python train.py --n_layer=9 --d_model=576 --n_head=9 --n_kv_head=9 --head_dim=64 --d_mlp=2304 --vocab_size=32768 --activation="quick_gelu" --norm="layernorm" --norm_place="pre" --norm_eps=1e-05 --positions="alibi" --qk_norm=false --attn_scale=0.125 --bias="qkv" --tie_embeddings=true --parallel_block=false --extras=["capped logits"] --init="normal" --init_std_qkv=0.029 --init_std_o=0.00683 --init_std_up=0.029 --init_std_down=0.00342 --optimizer="muon_variant" --lr=0.0129 --lr_mult_o=4.0 --beta1=0.93 --lr_head=0.00743 --warmup_steps=200 --schedule="wsd" --decay_fraction=0.726 --decay_shape="linear" --final_lr_fraction=0.1 --batch_tokens=131072 --seq_len=512 --doc_mask=true --train_tokens=913600000 --steps=6971 --dataset="wikipedia_en"
Each number is 128 + 24 x the weight over its row's rms, rounded and kept within 0 to 255. Layers, rows and columns count from 0. Numbers have three digits each. The size before them is the row's rms in percent of the matrix's.

# layer 6 MLP up, 2304x576, rms 0.239, rows 843-949, columns 448-511
107:112169121154129146135121178095144152062078170097140114129158105104123142141096088083134130147109160161138067116156132107116123165062143104112167143144127111126136134163151113108136142113062127
105:164125179102145107126089167125117106088093139102083174133144101106135143140143162183138157180136176125145125115152147101128162150168106162142109125139136084158119086137148147102107095106114144
101:130155171093123081085118160086137092112106085163138108097110160113126097151125117150107111147157144130161135124128109091125112119162131139124113150133136124122141124146094164134124157135104144
102:144106166091146183114110159141135115128138110121152095126107120144146111126124089152159092095158142140120165124126116127131163129127148105123124112170130122095129107171120111169158138128129120
103:136147130112131162098133139137110135127138097159148117163173103159119165133134088135109151133103117120126125128109112145135147143082112109142125135130140112123108152146086116161130152110126145
101:157078145178129128145137133137089130163126143079124122149180125139119127102136102138136179118089130108106129111150154149113124117155138133148126159133125137134149129166096157103153140117095144
095:111129139114118128117107123119175188144103131123097100103086103140096117154121121160129159081151123129123121151165107132122148129124145166161108083115131105143126121172097129121078087115150092
098:087160104132156155133113138147175116147099131115135171152130107108133104143066122174163130111111121113161150141094126147099124112112138114121132116128121118144112108149138137122162160108143191
097:091123129173111134138088136131122149168158075165126093141111152088175189106130162118127156127136108134069107179115121114172162139103100118106140105146141108100107130126144126128159147143187117
095:131124144110125149165100128080120189106097103132113129103160140131105119126166118142116135118111168119115107164116168090103167095139151132142120150119134142097138106083132138123151122139140115
095:160145145153139119103098150135099123140140166086124110135156124096078123113119086121157151079117107131151146120134145135154132170105126127124143121151111102142141126106121168096118175139161142
093:160158147114132156184139139119122069085132083145145171162124116130090160122118110128083160140128116156155137154142110081122158146124105109159205101114102126108207105154142121158143159150121140
095:133146107096184113097117136136160123143091114104168097113128084151114131125107105151129142094122168136120096127138120114079147158125143182087102124152131145103111087142150103125124100147141111
098:137121137128186113141124152126102151137150141121140130111152115088115139070123115102114077144084116149136138138143121110125170155140163092146138153157136155121107126097106126092156129141132130
095:152140173073156134097100105109170124114116112162114146130130082140137123117105155128134145126132100133106095138161125141123108167124079092112145098123121154115125156142139146141099116114120137
094:131115121157121144144158152157117178136136126128124143133124149137089079113114118127091083104126112139132176122114125143125152164122139166124126074143138142141156135164145155165096123104120097
098:160138155135147135106113113139124155148100076166144159097134148129117167111116158177105136097182136114087158132117166155126116167114082149118067118151114143114096113148141139093181116139125101
099:099114104102177104104122141121145143162143111104093104090158114176109129140121117160132140130161138135137153123150116130095119128152105157143163098129155182110157120181153126144146141117188108
107:125098139144090124174117093112094134126118095126109134097149109161118125099087146165147147164184130119116186102152130126145135173060106160116178164118121099131125129124131165142115133175100133
096:142133109119087086128147178165134123107114123132120154145115145124107126141137098160095139141183133065120138096167178149119124179135157135153104176158108139129142108122151116128142130119137137
101:136137087126066143132183117153132105108118152158127124131169125099103141130138122139135126107169118097125098130104118117111121139146109114134160109098140144168137118148144126145140109141126144
097:082142157131130128126104156096121120168141131134146141151085104124154147127197136145107095119123104146156141140130126142176125128158128110116134110123114137113153136110099200112065070124141106
098:160176104152102134133087116116102069139128132180151072165105139137131099101085131079139094118161123144114123132163127117133174103096133167119148147103167112107113143171112096080122143170161099
094:153125122133141112139154138163153169110124093155163140125104136137130100102150143140156129146136106150136148121092146143136136152087174126112151135168145129094124113113109128159143127114088143
096:111106141137139116171121111130158158127115119141153088143092135113083119161111143131162147172138133093162149118157142124150125139093172153139102155136114113138116111145128127107147097108143127
100:123137156124141116142102107114134098100132101145126142122116104123081158149104147114124097104145128090138062133147113079086122102085116103110142095160092144110104141175179135135141136122101105
098:115158141118142107159113137171140161141138118131172116129164125112145105142134108131113143114104157111138102120172154108136099137177125129129122098117184167128128117074127160142127093113115088
099:127131126107125108112074092133157126112098158137120080108076178134089129162136112156147157143135118110129153168139072148131159134131099108146118092158119169126083167109147153164124105088118105
096:147128116163162155157118181159106148101131106145156154102148087128124129109123177145134089111144103106177134123065133100091096096123145110106103100133137156143161133159097076106141106163113133
100:130129125128140115157115147125166095129158134146128091102109137106125120146127142144146100127146145118105079112142111145131113159151098093153124118111174146131151135144129118132176115117119108
102:165100163088138150119139147162140115122116155151116150138144109090147078174132112161111154101122176120151116136158142123113112123143135105081161153174112166129156129157119123136148091107154110
097:143107124141145165139121151106161158123116118118141165110119123157100150107137140173140130108133169150164097132069156135173144128130136099164155146091121144106096087113185149097151085107093133
094:102101134107148085097136128117111147145132089149111148150127152100148111138075121158101157107151102167125138126164138138147120123139183083116109138175107148142121131106129162165094087097132136
095:114128117159172111115116126103094081136167164152147132143122121159136093097123116153155139110171118089088116140134141118106172143142140113118132116125093158140125125122084147125128155161130149
095:062146117133119130070144095128156129123147100128124102171134157138101191149147152124131108114136158166173117132152138087137141138120153119127138126101147117081105156116175134123144112110102134
096:156141093105126137127146094109130101124115136130147047125170120129125159159122121098107134108163119125107140103126207151145096179149142078142109141105092138145102130137109151106136124119162140
094:116165073128156119130110136139078092083123111130160125139141123116158131126148085160137156098153123095092106092151149164133151098137182139166121086153135188129102155140108118108124094144101171
126:150117135161139137140105157065146106143139115181119108093118124110091109139120125136110142139120138126123124136147153161114173149118107128119142095127100136150111141136091054101128152148167160
098:121116152133134114165139133144140126135124129101124112175144144143167121092151150136106170123106177139130080119139126140144150178126103160156119117131146083132120106114103137122140117109152154
099:151145109154132159137139100115151119148100172139133132083112128146172102156146095119168129117121174108153093112156133163108173127170154154101134114121112133151125171116155172145154119119145119
097:141153086147189136136087112143135078136136143090080099137104162114127119127118117181160113127125130089160150099076072096099096149091098137157130122126112137125133137115098163114098136108166108
103:148129100133148139095176138132160101088103092145157135118095141144131166119105150132122113084112134131146098130130154154083097136168116104101091128169085116112189114124101147130148117128129154
096:106120121120100113121118116125143082115140158153135148096130131185123096135124123133116138128072114122103092105168129143119113137120146134127127187109108114142162108120114146129120102122112123
101:166135132143170149112080129140125117127124105144117151137117119145150124129138140111154093133165128192139143121126139109120100134101158112104133093118113128094168143176097088140115132090153161
108:145102129085104119177147139153121143141131147162126125158092127131106162149182114120143142103148135115129104150128109111187105147119113105146121170076144143175105080203088143071161130132140113
102:127121080128104090079145118086127120123116129136146109136111117111145139111130179168164135130157157176100100161170108117143113133113120075123149140189107135137144126135137083127141092118147107
099:135094172099154140156114149126121115132124168145125062122092076154141126168124134183115128157141119128142082108144114145090115111144104093129116147133111113135096092124087142123147086086143109
099:114082112114127109165129123172120139137090096162105128086134149130148116122101159154172085145138112068085128147147128129119101141080163118123110106175140096158166159108114099151161114153120118
096:150160158103150140123169102181091105127123146117139114160098115108140129136145122131099116122110060110149152135116116123123091157101100122148141109117165136110130128129106076157154131144111069
099:109101109104131175152125132107139165181102101115148124147127151080118144117161176097134107100128109125119121141148101179110153122119119137139089106109152143098142142145087142132158121130131141
096:105109133085111105111141107181093097132106119119157140109124088149107144108110130184148140162113160139110114116081160098149132135130108145122144187137124129192157211165088129108154139144123126
096:126126133129146128119144103124128084137129122136153128146110124147134099104117135106095090074150112129146147093115105113108101138130139139127136098122108116158138139120116127140110130163131133
110:132162118099156109149188085145125146173140155103138091099135097094146129118076118172107159092094119139141100095151108147105118113154158120181149084113124123157077161145081134130143171133129080
102:112131123129129134133113146135102126119167143125141110155174103137147088105108112102130081131123154131105111141124112071153105129097143129112123114171142112109143127098093130158142142098154148
093:158127105141139118155121139135134110138125118151121119131155108115107143110130133163149116152115112156145105124135101101125119135128160139121162153108093123146121121135162146149119138132118132
095:148123120119115113112145142100122154146091133162159126120129147123118115106101172140179100086146123122118128158176127118125152121128119119142100124141110114100152140117132162107154130172119143
097:127065171097140134145127108166119103074089128152116090149169069071160109104179135153151152129149136157122159179090129094101066139141164103119153142116089157094134105078164124086148161089121110
099:087147134162141193144084149124097132116096149132111131119102164150117116131137123173121117130111091184160172117152124125137113144126130109119138163109115103105132114153134136145067133112109156
098:148125136118096117104096137159131114103128083163123113101113095147133128126138170117170103119180122143071102128146166126116114138059092102126150149134140097119115139143101107110097146156140168
099:131104104125148127123144128137126123143126109113089122164112154117121110095098141099104109106124134142131141126122130132138105125130145159085148201188122127117131155136087161149159126164121118
099:121131112088137131127116117162131155153116142173102110105121129139162120135101165104137142126136105132124102151114113118143126101147136090084126110122112115112134106137143113150139094136104080
095:100141125117100138139100150112125138101154118103105161151090152119123114112107094166131142094121111152170173100091149162149119126195075141129152151142127132132085094110139150096088127134129114
110:124130123091170160103125120152135153159140162138120122143122132129104136139091117114106102132158135155075150111124094105119152183141146160155097113141168138082119112103145167108130133151130163
105:131101121121149083123141134099110116107118117125106095124130104142172137025139178128130117122114124138150135135183159207116143099111135168139160090120126129114120077119122131139158115119113119
107:103143145097109107153139121104071132148160139114124117124087145165184089093147114140107142150188161143096113107130155133077103151118141147105136145139112154079131136143189146117119097118153128
100:134091153109135149153136144156129168175109137160105156142167127124136076140138077108137133102147139109135084104121130155096130144116124141065176135112107099141146142141127152103129140169174151
101:106096124156107153087156165117120163136144087154092097124130138107121119120122115108148117131139133160128115086136116145120154115155127145127180104162135129147100124173103147114133116103161092
095:125151144157130131162156113108137126078128148147121130098138108124152119115133106104137144126121137145146083093095152148109111110104131100112117151118153145142107104125178141126157120098063105
096:107131165110123121150162119126105101162141141089113152114130098106128121130111115121074136094185148151120094116137140119084113080145165106124148176098125149133091082166113134116115120127094115
096:107172133116174125130136120103132159113150095143127136102112116101134160101130148132164163130129130196142166128115141119126133131091153150115119160137136165134117125102116100105081133088166141
095:129142166170167163139129128152115127098136054129106135081150132133130108133172083134120098109129122133144104141128156131114105165125156133132143140111100122146117115134098109149117112119111084
096:156117072119142160108169141138095125103154118140178147150101127077163096108166190076093130125138110093165165107134135130110110142076144152099099103153124129148085134137133110153132128117104170
097:106127126147198092149123106091143154122132148115124157144093051147147154129121142164133119165119124110095126158128145087163099139164122152151155092134128134165102121140070118114140153127102072
098:132087089118096132123118131145130114108143130135135138155077117083152135089129110149138114121137109138107146143149163121095116175155095138126095106103115138099185119151135108113125118137135124
100:134130116156147093104140151121143139119135075089158124139180142104164152127158126113112116110129133119139084110145145124143123109134136111134131098130096140121141123128140091117123118160177105
093:128136117109105144139130129123134120117151148136124049093095120129109137139119129162109150139142103154112127066172121109096089153164126124149110116133193100149155137112108121098162151166140146
101:134125144112106119164098136131121110119119126110090130146115111118112159109133127126129133127141149132119153152105168125165169153132114096114151086115125140121098092150126141133103066100149102
098:152151159125160095146131141127109123161122155132118108114091161087127148136110107132144160160148114153121122136139131142134097115104140124143133166119118116135117135165127151135137117169176115
102:148124173132111118178122133118133124148150138089162128139121092152133122143166089070138145112110148120151132132119130112098125089133141119151142147103103130153130129161154148115135118157190146
096:097157115120156147096093128087107124113117119136144120099166152160146158163106139118131119134156141159101145132140112124107133126146123117127099125128114156138130108124141123133199154137139115
096:145128154137154117070127090155150171116102144127149154128157098151102080133139126137182127147117132116092128143145147134107119161151120154113102086129147130149116146151171116089109149143112129
100:147098150116085143132127127107125129137154155135149181139158100080136156122129165126125097133094132084114100130104129155131142151104113122163121139108078115128131093125107170109149117161096148
100:165111114109146114123132101169111139143115146178119161105101107114160076110141099125114113122124139125131105136133130114100115128156168105098154139170150053122108169130118155132107103164112097
104:080138137130097144134143134135148112124085138128183146103125096160109159117126114132102112107145094125132092153130169101116107117154118095146168166130081140153137154124141128136139117104114111
101:170117068107141167145131126117098108134126082119108128141150147128128127117130142135116141126119125109123102162158103144136142104123088112146104079144127148121188149179114170139111131132072134
096:143145101105160160151088139161108112174134111116125076110181130111135142128135201156140166149149136111117140073125101146167089105127150095137147102120144113160123099117137111142150147100136097
099:113123139174172135109124137146128138131155115156116142202161108158122117094119087125109114064108152145174121162156125144095127140128059103146117135104154131094076096169103139134185146109103131
097:085100136128105133070118123209135164133106124149150169157078131120110128123155126161088100103113174103124158097102095110106159139169144153108115142124092133109123151099122176134122142141116061
101:126152156143122143085116188145119140161136179137156136123148134142138158148150146117127122107144136109097140135128090161156102087147143129122134147107136141140137135156175147135166125115113094
103:137122163130128132149134151162112137144108137101126159156093136097116110114166153121094087093161117099126126115117128114121117116139106150155144114144110114117122104135117149153144134148111131
096:144158142113137073137158107116149168137145122125125165088154089109147144152119114097085141100145128124132076184088130093165110110117159077105112121099118125127143181115117099096146137141125096
095:104099120096161132123155144109142127167160118117108154121123129158094121126123116146168150098116092126164144127104134110099123175114168137141127142138086149117124134150170155159119124124110109
102:142139153137121096120112102128139116107145154103086139152134125124159118093157126107121134153185122140117124141080051107136150106163160158106132117130090127111137126215126083139139112114134112
098:127098150133123106169137163122099127100130147129114155140154137155123147118152086169134149124146098119126128100135140115150141116121133132133169130127152093131151154139156164124113154114134123
098:129095146090092133123111105174151144152114112103104109148160099111113106143127139136132128130159140094127110122105110144118140138114129138144097139137081142169127136155128131151080120143118149
103:125143138123127146147128148103119132132153132165137115146103140106108130119103092097152118115159137094173131127092161135119134082122144152147173136115129099133107128146094105106165181125141109
103:118141114133091154137145124116130123145134159097134134146113147127152147134115091129144108131145139123109110158114106154157126180152158105110121159130116113121170150141124109128106084132131108
098:159136107095099151115144147169125115143150115142117175082090152136145142155128107157096122122140116116112111170149139099133131103103088105164080128086138095113089094107145127146171099141159130
103:136124162162117120152129140173107144173116131080173134142062178128170105146154078107116149112109143127162103141128137173117127124164119100138169137101132105120099197105117142152106113133121111
100:110119085102120139122127124154093102160145139112114111132130142128141130102170122130121127137148110152113140098197132166139134125139121103104093100115161085144143148153175144102116127129165155
103:122125150109077095137115119116120148090148126147157125146168110115155132149132158142116128144163128122115112124084129168151114110060125153113101163140149051091125104103125138113166107127136069
102:163134128117089117128126157162173119157102123102149127101146128172110107115116147092102145175153098156154145122123131142128143136166131143117131120109167122158124115154126130128094145105113112
097:116062157122144122124118159142131145114130101123158145177123134113131060137119119160132114122147178156086122169121123134143159143133134101075154129124098106091134096094093117150156123133094118
101:145172129163087136112085130187113121122142097145152167151154158105146126109179115123151151095134119141154141135108119097151137126145116134121160165178105138124130171143151110134116158123169148
096:131106182124137109137104106150118139069121129108143152093133097111139139140159081155103131114117197090074119160122157135128112135148148097120154155104129117153090121113115112164106110078100143
096:102123099142142141122119116128189113147109163114164118068109114121106111121147135145110125127119132126128114171169159122132117146106150148122135133155115141158127166160127139146131111120112115
096:096146175146119126150135143125135147139102127121127110159121162111150103140118161100134194172164110134148096102144163148123143105154164148165153108107111144103131124134116130153130141124113131
# layer 6 MLP down (transposed), 2304x576, rms 0.16, rows 843-949, columns 448-511
105:138138136166106121104142106072139115113109117153145140139158131104124103127099131079123120122105123110133132176134110123100099139151178152134161166133116114121141134110097094162160119137127140
107:140107136120111118146081109178104132124123133154153126121171140157127139092143144122122159152172124127126141140170148145123150125129138149138126103124116150114160113116131086109114100117155133
093:148134105117087141136121126168107155116127146131093119116141140173111126133123102100143124128117151149114120121111146167100107142127122116169122102153122128124122132087166150166138111103141111
105:135119087092143116162105152142108120126127120152101144129151131102091110145148107084133134129145155137156110184095141103120136130132139101094152138102145132132117148150151121136119127154109145
099:115140166109129147085143139132098135099105130099078089096137104089126097112099144098127148145123108119114110166130079141089145139153135137129125144148116113161144071122159106089117141137117130
101:172198161104109147155199124137134152140142157146117071137099083097098135123115116139115132143140152101171100108125099083149124171154149157186100121140139151099102154147155132088100138104145138
100:159144156097167164160161149176110115121132143135161158135167117133143137088129097155122108153087145135124135147104126119122136098099130085087136159150129142137129135079135135128182177147118172
099:141129117118100148131153120122089131129132125126135136171140115113121152133154148109139118120121110122100110159164131125164128077117072088156135155155164131087126098091151110118138074154097085
098:129125077118180125106138140106146138080147127129079084190134129099144132135156150110123145155131077122185118123111136136126143129124137140135115137088142066144147124189149111168090142118112117
095:131122067113125150137148132137156132144114129134105130150130163132160158094163088154129109107156136131137090129109111097154065136123114097154120123153142157145131071110082116100138099145111137
095:125138143109164135160150116155140134109137126130093114162088136172154136143151180162123104129126150117094137124102174111122132151110159122139124127145085120081137163126143144148081105140109110
092:104137154107132123092129115153101170133122161137141152140101106097151142143121119111139110089114089104116100098132153173114094120099146179112057160129106132165122177108136092149127105100136110
099:129103135143128096161103105179112176100117084125126168121149111094140153104144126108089117121129135133134145131126107167127128120110106066124142137111148121085144121124117126107129135134119143
100:123187112083121141177160122145138144121148092144120120181084100151132126118109096101078163114131155100144102121129134143124135111148090098130097128164127098119109097129131134145143142126119121
092:097131146140129102137118102154105133126108139148083091121166168150143106154132158106137113149121155152172177106084123089147142100118132155133138144123109107126137100086136155102132136152098124
098:151139162044127140089130146133133111116071110136096095129156140131161111199188107110151144117095126145134086108171108097102146152118120128101118147079113149165114114130141110116113135130135146
095:127144101118113124140124083118138139106147154143117117124122131165070106123148094111170091147160120133163123115125104085164115093158122107150145165122126164113108155148155138121101128112149180
092:174143101108129115171169106139087102137126119135182158132154144129093122079125133111132137114133123107127110164096113131146168097137145111078142165085132109117095162162132088183138120138116125
110:148151112116115132118134115151154146116148117173144117100129140154117141122191123176115114148081167174159113086098115111134153135145093142115173113182139100144074099171099119093106141147130143
093:123118109100164155147108103143096131176125145158153083117107098155146150175138117056156116120109141136132144120092132135188154126152151093048140159139162078104164176127140138156159114149116096
099:110134130130175143102119105115082157146114124123144136102107142167155098142132100135116151155134140170120091116156161117133091108097158172152105153091125135096105103137091126140137130098081120
095:151165159162081123119116123094135071111131083134128130117099129134135070137096144147103095092125134159099143172104116106112112174131130115132126118128146106131111153127094111147137144119127113
097:086105136110129172079144101139132140147141114170120118133129150140134154156111167137131131117104125129116144116107131118167132136117105123107099099125125192163162114137121115090134117051118127
098:105173142096146162148166169153064089086141120112143067106093096150143130110103131097132166141143128095158124126129153112078143146129102145140070094136157115103110122135101121134179133145119153
095:119116118122093144139163133131121140113121099090138158110113124149153127085110112112141123109147163151118140119130118132102139119164116154170116113115149129123154135128160123123096109143059125
098:105108175118122072159120121137170102174106152115140152170130156127123114169142109131110128159117126128197111130107131163149138124177135114157153116150132179138124154126068140123112131135149108
101:153131096121144104141174104130104120145113115126143176122153139157122147148124125131155140168167184163136100103127156149164169135114136165119091125114156139096092115140151121114148084144133067
096:092150147125159155114136109089077107120124137131107170104152142106135123110121138119109132178088127100098101155132118135141100109162108138125125109106059117158128111123135150107117111153138146
097:093116126099148127128130116125092108109121089107107098147138168113138112117135105134139123139122129153104127104148118151106149096137097163155104098051112117096118076108137148138130146086108172
104:186144144099112107106141100145138107142117143159106153154175125123141115110118138113131111143194099168196115135102150157100137133162143192112160129120151100138115108172187126110092071125126116
098:123120116108136149127152146124138102109133138124091136065134139136069100100118117106119114154115203118159133127124111101101131147124125158116099106153118123110140137097116084123150154109121126
100:123115141070144178143116116154086121129159135128113169112150095100138117141150161110102106179140139162124144103129112125085116128118136154124128108161124122145161155132128130130139129101102101
088:139133159110109139086121111091149135147154107124159149121097092136140132106119108175120124118160161147091130148088125107136130123140133158152073132129146154123135151151161180104162140105120161
095:127137122129099127122144111149119124110112108107135124081124115119114086151119182138100153136110096168143115149139100129092096125090124165134135120108157094105151129176160092146113126096134100
094:145125126105134089118163083146110155102134109126101129117163127117152138137118111167125174130144139115118136124099159142152099093105183174119157134159110129165106120114089106124085096121141078
100:115107108163143101143104170078142156136128134137121134134149110160114123133151152171123129173127137139172073132146100112122133115117117120163147123106101091118122091149105122098140069145119144
096:115126102146152115113102118154127137138129145127148089147142187100142146134114150086117102111107124195125165111125087104102143162118075129114055155157120108113164124099119168138116126129107104
106:117148139148156119144109130119128103143122114118110094109113135099100162151093107100163147165185127129146144156182159147092095174157149146128131147129097130164116105165103151121098148139133146
094:131122125174125141134131140137084110071194144200130105115152134112116121128125141106149089165129088130080173164157170142136169107140147154106134130140118134096153144099147124106161117136127129
094:106139075132148100134112102122116073136141138182099156126127160079136137105136135134096133182160173122132155101104117118104120144156128116138109144117147131079114133158148098145151137124115092
099:133096157154112115096140119137116139130097124161129125146148097130107148122123098113101116133117153126164117102109115150106142125138170113104091185142124155134167131108137121146131121120135154
094:119094141131132082127124131120105140130119159161137100143154138144119100143160127174146141131110086114114121107149113138160152122115122139123129124166138171094124087120155121155098177139123131
096:156158096122126117118141089169126157131106105106108179151172132114114138083117144130102116146134129143128176137147139124153098119122149164108157104150119105151119106132118164175157103172143143
100:139136163146161141140155083188120180144129096148125166105156108155134109134114105083081126133113143111135145137121125126124117108107102146140095156108108152141137125121131177098139116135144167
109:148100138118140171130154156152118158162139135130124135148151152151068123129132120145096123127093148117122093147149135111159084135109147113102117124113158084095122165172112096108125100178124161
101:122139148143120106173109106074122165082164116128104129172090119138180113128129135058143149193116116110160117122126124128164098142149145107156114123088181117167116153086128151107094097110096147
100:135128128110134134162118083094167102115142120115152176123145105093065126108147119131104104134132138125173103119106133106099167154131089140111136133123156127149173163114186140110121143113122163
110:114151124128160130093126131154156115150150143124120162155094072169120117131099135102085167143163084126123160133104124157131146112142109135121131146090130143114109119165126149124091149113103111
093:115160104111075140129100122101148147128172101162124099119182118181145103122124131151163098124137143079158120116156101136114149147134111145136110161135125117167104127132125144122131099122099102
096:139141043134131168095142145134123106095181142113119125133120087113130122122125131185093132157092118132117123140148116104155134119117150129142093143155156129171097124099142149103145166131147079
093:109152133153134130163149112120157168121138119146104125164096135081129134152121167068125155124163081118116107109138101136120129155142152124191166094084137161092135102110107098123123091100132127
093:151145145110155126085152154167160132141094150110092107079133142118143129187150140126155141173107148128124088145107132156137138148165148078101181200121163160100129114097148145136151147093146147
108:094116115102174146123149092101095169104139146190108110122105094093150136156095135115099134126094151113143128117123102151083179139091094096109115140125149119113104149115144136185145152090132115
104:100124113145081121107161172116134093131088154130133152108104107166184138097131151154131163112132129147059106152113144140157149115137077106157166143150118099107119141133165116132160164089130112
091:116094160097097166142118109085099124120106136116135156132126140099120137117110065112101155117145156166080140108120148153140195157133099123143083126124110139160117128142105119135136123133176136
092:091150119107147187111103159110136137091153135102078127119139109124110115113121109092107126143116113172096173114105117133146120136113146141103142138161125108160095124140126114109105123128162144
093:174200129096115105124115145135126103144113117123111111169129115126142156169123125121128118111122119108131127111126143096124141119075101131140103097160100132172124118102113125084097158097112096
104:137154152102137119112129107122134132150116128116128116113126106096165150119137142139130146102125138086135133092091126078139170116133130161091082095154111153103152137119111139105175124102143128
098:131086129166096158102131143160159155123137132130142120143120118102144095107108080147125170178095139135128144094070080161134111097154157153100137130144153107121125113096123150091151138113098079
099:092141138140100083105132110090129082108085173093113180151135123090114175092095114132142121114145148154119103128126141127159173130147194116137122123143132080120152162129110123131166111151060096
101:133114131103140131133087166186107106128134107098128123149142131147093118125119116120117161064147148158125113128169115105106127130116118106149112092149136133124094130137146093107133162095151124
090:159123123154140102136151091139129133126062085129137123129107105114115183094153108113185104154125116103114096145160115133112136151086131107119145123125145082104176130156152111171176146151160115
111:127133092108093140103104106157151157153139096153115118167118152132138141152077104153118149066142158148127111095107127121078121099108190121111082142131147106139126133109155151138101150122104149
099:136108063144110149122127149130102114099100098134101125120137136094125120139147129130133139110160155099159122141124159136141126174118104100150126100124116119163134121147174063136126113167118098
100:141147092130120141124146129119146106162120144098129121119121140143128100126134121128162148129138087107119141081134122084171138147092150175097118168171112118146124142095108099085149148098175091
104:127145123168065126118128157139148148117151153160130179130133144088132120138121139143152114109128099169121165178110141118108112109122114113137127146100123104118087105157119124112146157111125124
097:127088145157130128121099134134123079167108167125172123151150109153136126091049132126075108130059108127136105166101114139169105122122141151118133165109167125128127179094125141146140127123077160
098:117117163116131130164144151128163072144113114135120140118124110151175120155108119164106176135155117122077101154104115153154096141163144136159130091086119113154096214130136105098151157162153146
098:144148105141134140126147145114146130132134105178117117093106103121095083127147124146183145169133170133120134143114099125168151155166114113115137114136146079136140146142099135137172156128126139
099:138131165140180164146130122143158115129131099134097093113149137114134181137145163114097167107130135111117119150115137150123134101116122153154145097091089086118117169136131132191179122137092128
091:136088119078140163160078113103185127147115102120126112116170152118059140161148137142135143132134128112123127138135106135139144117164134130099142141101178145118103136130130058133105137096102124
090:114119085116148140107111110095101152119152127138144119094147156158137109136121125148156147195132148128128121127121118110101122107147114149113136145103096092096145111087141132088102147132135134
102:167125135124097160110138142123135100160134146138154070131073166073122102106136106124122135108161143120191134102116116179114127145117135065113162161145090134096130136181145130118123106123142150
095:124152116132139114121152123141131142147123132112147152081144143134131100137085112145149102104127186103150123094092116120143095129134114127157096133079143129124145108124151186129122132126115127
106:146191134148150121084179140119117150141138165128132100118160092143137127143179105140109123132123117127119152124119159164133143110102091113151123085088125056147120163161125167118127112120104127
097:132162122120125108137139063124154130111097135104143142110145140143109129098116144097079114102116127094201153138097118142142153127114108148099154120086112095161093110184107124121093134115099134
098:124115095159097140076127116116096092142122141172141140132166131150160115141121166141140141138112122105122104116133171181131107126086179097125149120127112095080111158103109092150115108145115126
092:140118119129143134108142131103093121153103123149114129148122084084142119146115157134080120096073181156115128157167127114167144111109132195157118143192059132123112117098089105118115148094119091
097:129124109135126103123151124130147131131118165179175110102139150127146156130137106142178103131144093179148116120146108100159144102115146134118127097135135134062112129121115106146109114085090131
096:148148150111141084111161128150138150140148148122166114129140120143109143130141096148117112143093140097136105102089168148164150102120143114156137118075124110093132113145148166152117104077146129
102:140119124154113137123121123136143090147127146091103168158102110144084140110095136105143164102120136126101121117146116160132104134091119107113179106131105136150127108105124082159155157164150139
096:098122094162096120110119150124124167131129066101159146112109128096115136167138127130148143153094173116115126143169105140124124132144127119100144140107165098153111155145106116159111176132114168
098:165139084154121169126135134141118151116147127093157138080125157162139160125101127091108147139084097113109140122156137116101186128135077113134087104107109154127147140190135114107105123107119122
105:115123135136133194095119132129078102138134123107094162103101173111095145104131103169091143101134122123152109131076106146151140151128062151122172124108138155091126170132107119156136166100174123
099:120130118152097116110162127141116119109122111104140119147147114146134151153140115121046129154107090184113143161154200162122135091134146130105112141127137120123144138124085138133114180122110120
094:152084081148123112126177121137146136086132141117110097132110114131130119113130093152111130120149112137154128128110142127084138153129136089125171179160081140155101120139106120132134125129123146
102:134155134136105083137139171134161158103118151118163133108102104151151111161105114110120160109147123116097121130131130081167140123172140141119119120133130143105161162119163121136135109130155143
088:091129123097131145143123143109088083103122114141129119127157132116117118107131128137161144167122124151150100152127116127148084179095137136092149108119131142147122146159129112133131118082193155
100:145100090132160172120189068114111141141105099125109105111126139118113119081101120081154186120142118114137107132107155116113137121135130130129104119141111133098140166168052121099106152124140160
100:131117110131125134133118080146150124076126152114130113129135170173126111099156149194138120164124103178136155141106132147139087146105130125142122133137155110107114116124161134140103110146098086
103:087166099137136111146134159109116098146111167090166088106084142152108166153139114114142145119136091144121106124133104128096152160097145098110152096146149140142123113137114123139124149092094126
097:115145090134082107103137086137110113127125134110152082107142161114130110114111105159123153146139178138069087131093147157178140103160140141161147134116132097129139114076136109061140132187136159
101:126170121146088133118115176145114121100132117100104138096168167080096181119114110085150135192120121103141102120082080138128129140151101139117148147127123160140103139096102125094117109123124150
091:110129047174119148122148145186114087143121085146151156124133118123095149135116154132105184126118158106123147120132155091083108183116141137092118148125134089112134114097127131141133143140127137
110:134143134112146154120116118063126115154108145149125119118125126125133096120157114138097128115083145121128161126133157145124156142147144143142142106102122111154142104133117137172151114110108132
099:150071117152160104156127130107146124131072116115148123130156126095160069128122112115107128137100103155121085112101164104117135147145116133165115110098079084121193104147143134128109146145159144
101:145167107113068095131149160155147131096104135093065101139151121147151110134122110096109124170121156089107157096133125142115103133121104118097125104108106129108151131156146125120122113113149113
093:121157145146128129139137144155174144127114146081122109143128087088119113089170148139150127125153120135068122148100103144146097172154157097089142138163146109111157132111123095145122137121090101
099:132100093146116130100171144138139119131122139139137091109134155121110155116126132151126119121114142121105114172106120126115130118154107119083121138145149144125175140158133094139139119084126154
103:161123144097119123157168143127138128105138143135136158107111138144139120138068140123096111118107122078090140129145112147103101139125142128117110108107085141110128164115135150107119147117100152
101:119111148073121132116122098109124078133116104130139103136163095136151136125160151103154142125103167108119178115152169156106148133131099101172153170114107129108139173113150166134097119141111146
098:137103149084183147100143112109109113099138129158142165154147145082121095133130144119129127085163113131118123159118128115123148115126113161085112137091093146104115125118141092128163118109128138
099:155131140172146102095132096105104151074163110131120144124157125181157155101126111124114120088149086095126122148118166134117137159157106145133119119123110115191084114129128113108101120126130116
094:131082146132153106141115133143134110154122146106154096123146119122173120151069104135143125134122131141106089146125087114116145094135116066102104152132115096137095144140173109126168139140092100
097:120128139188129127158143084118121132128153137122129162158167133159139135101144121129136124144083086137140156092115128108158108102146118159140118113082117161134146147135134148114167113131113115
095:143103156129127124154129096123128118159141125137070145150148132133141098138125116122120133139148159132128153094091147140120089120099151124151143117142145145102118123132122151145120183081099108
088:142100121115177112092085156166120098117180096076115143156106143096144158123136137164155142142160168133124119159155128110141118119129099125118135143125125138129137065132141125144125141054151090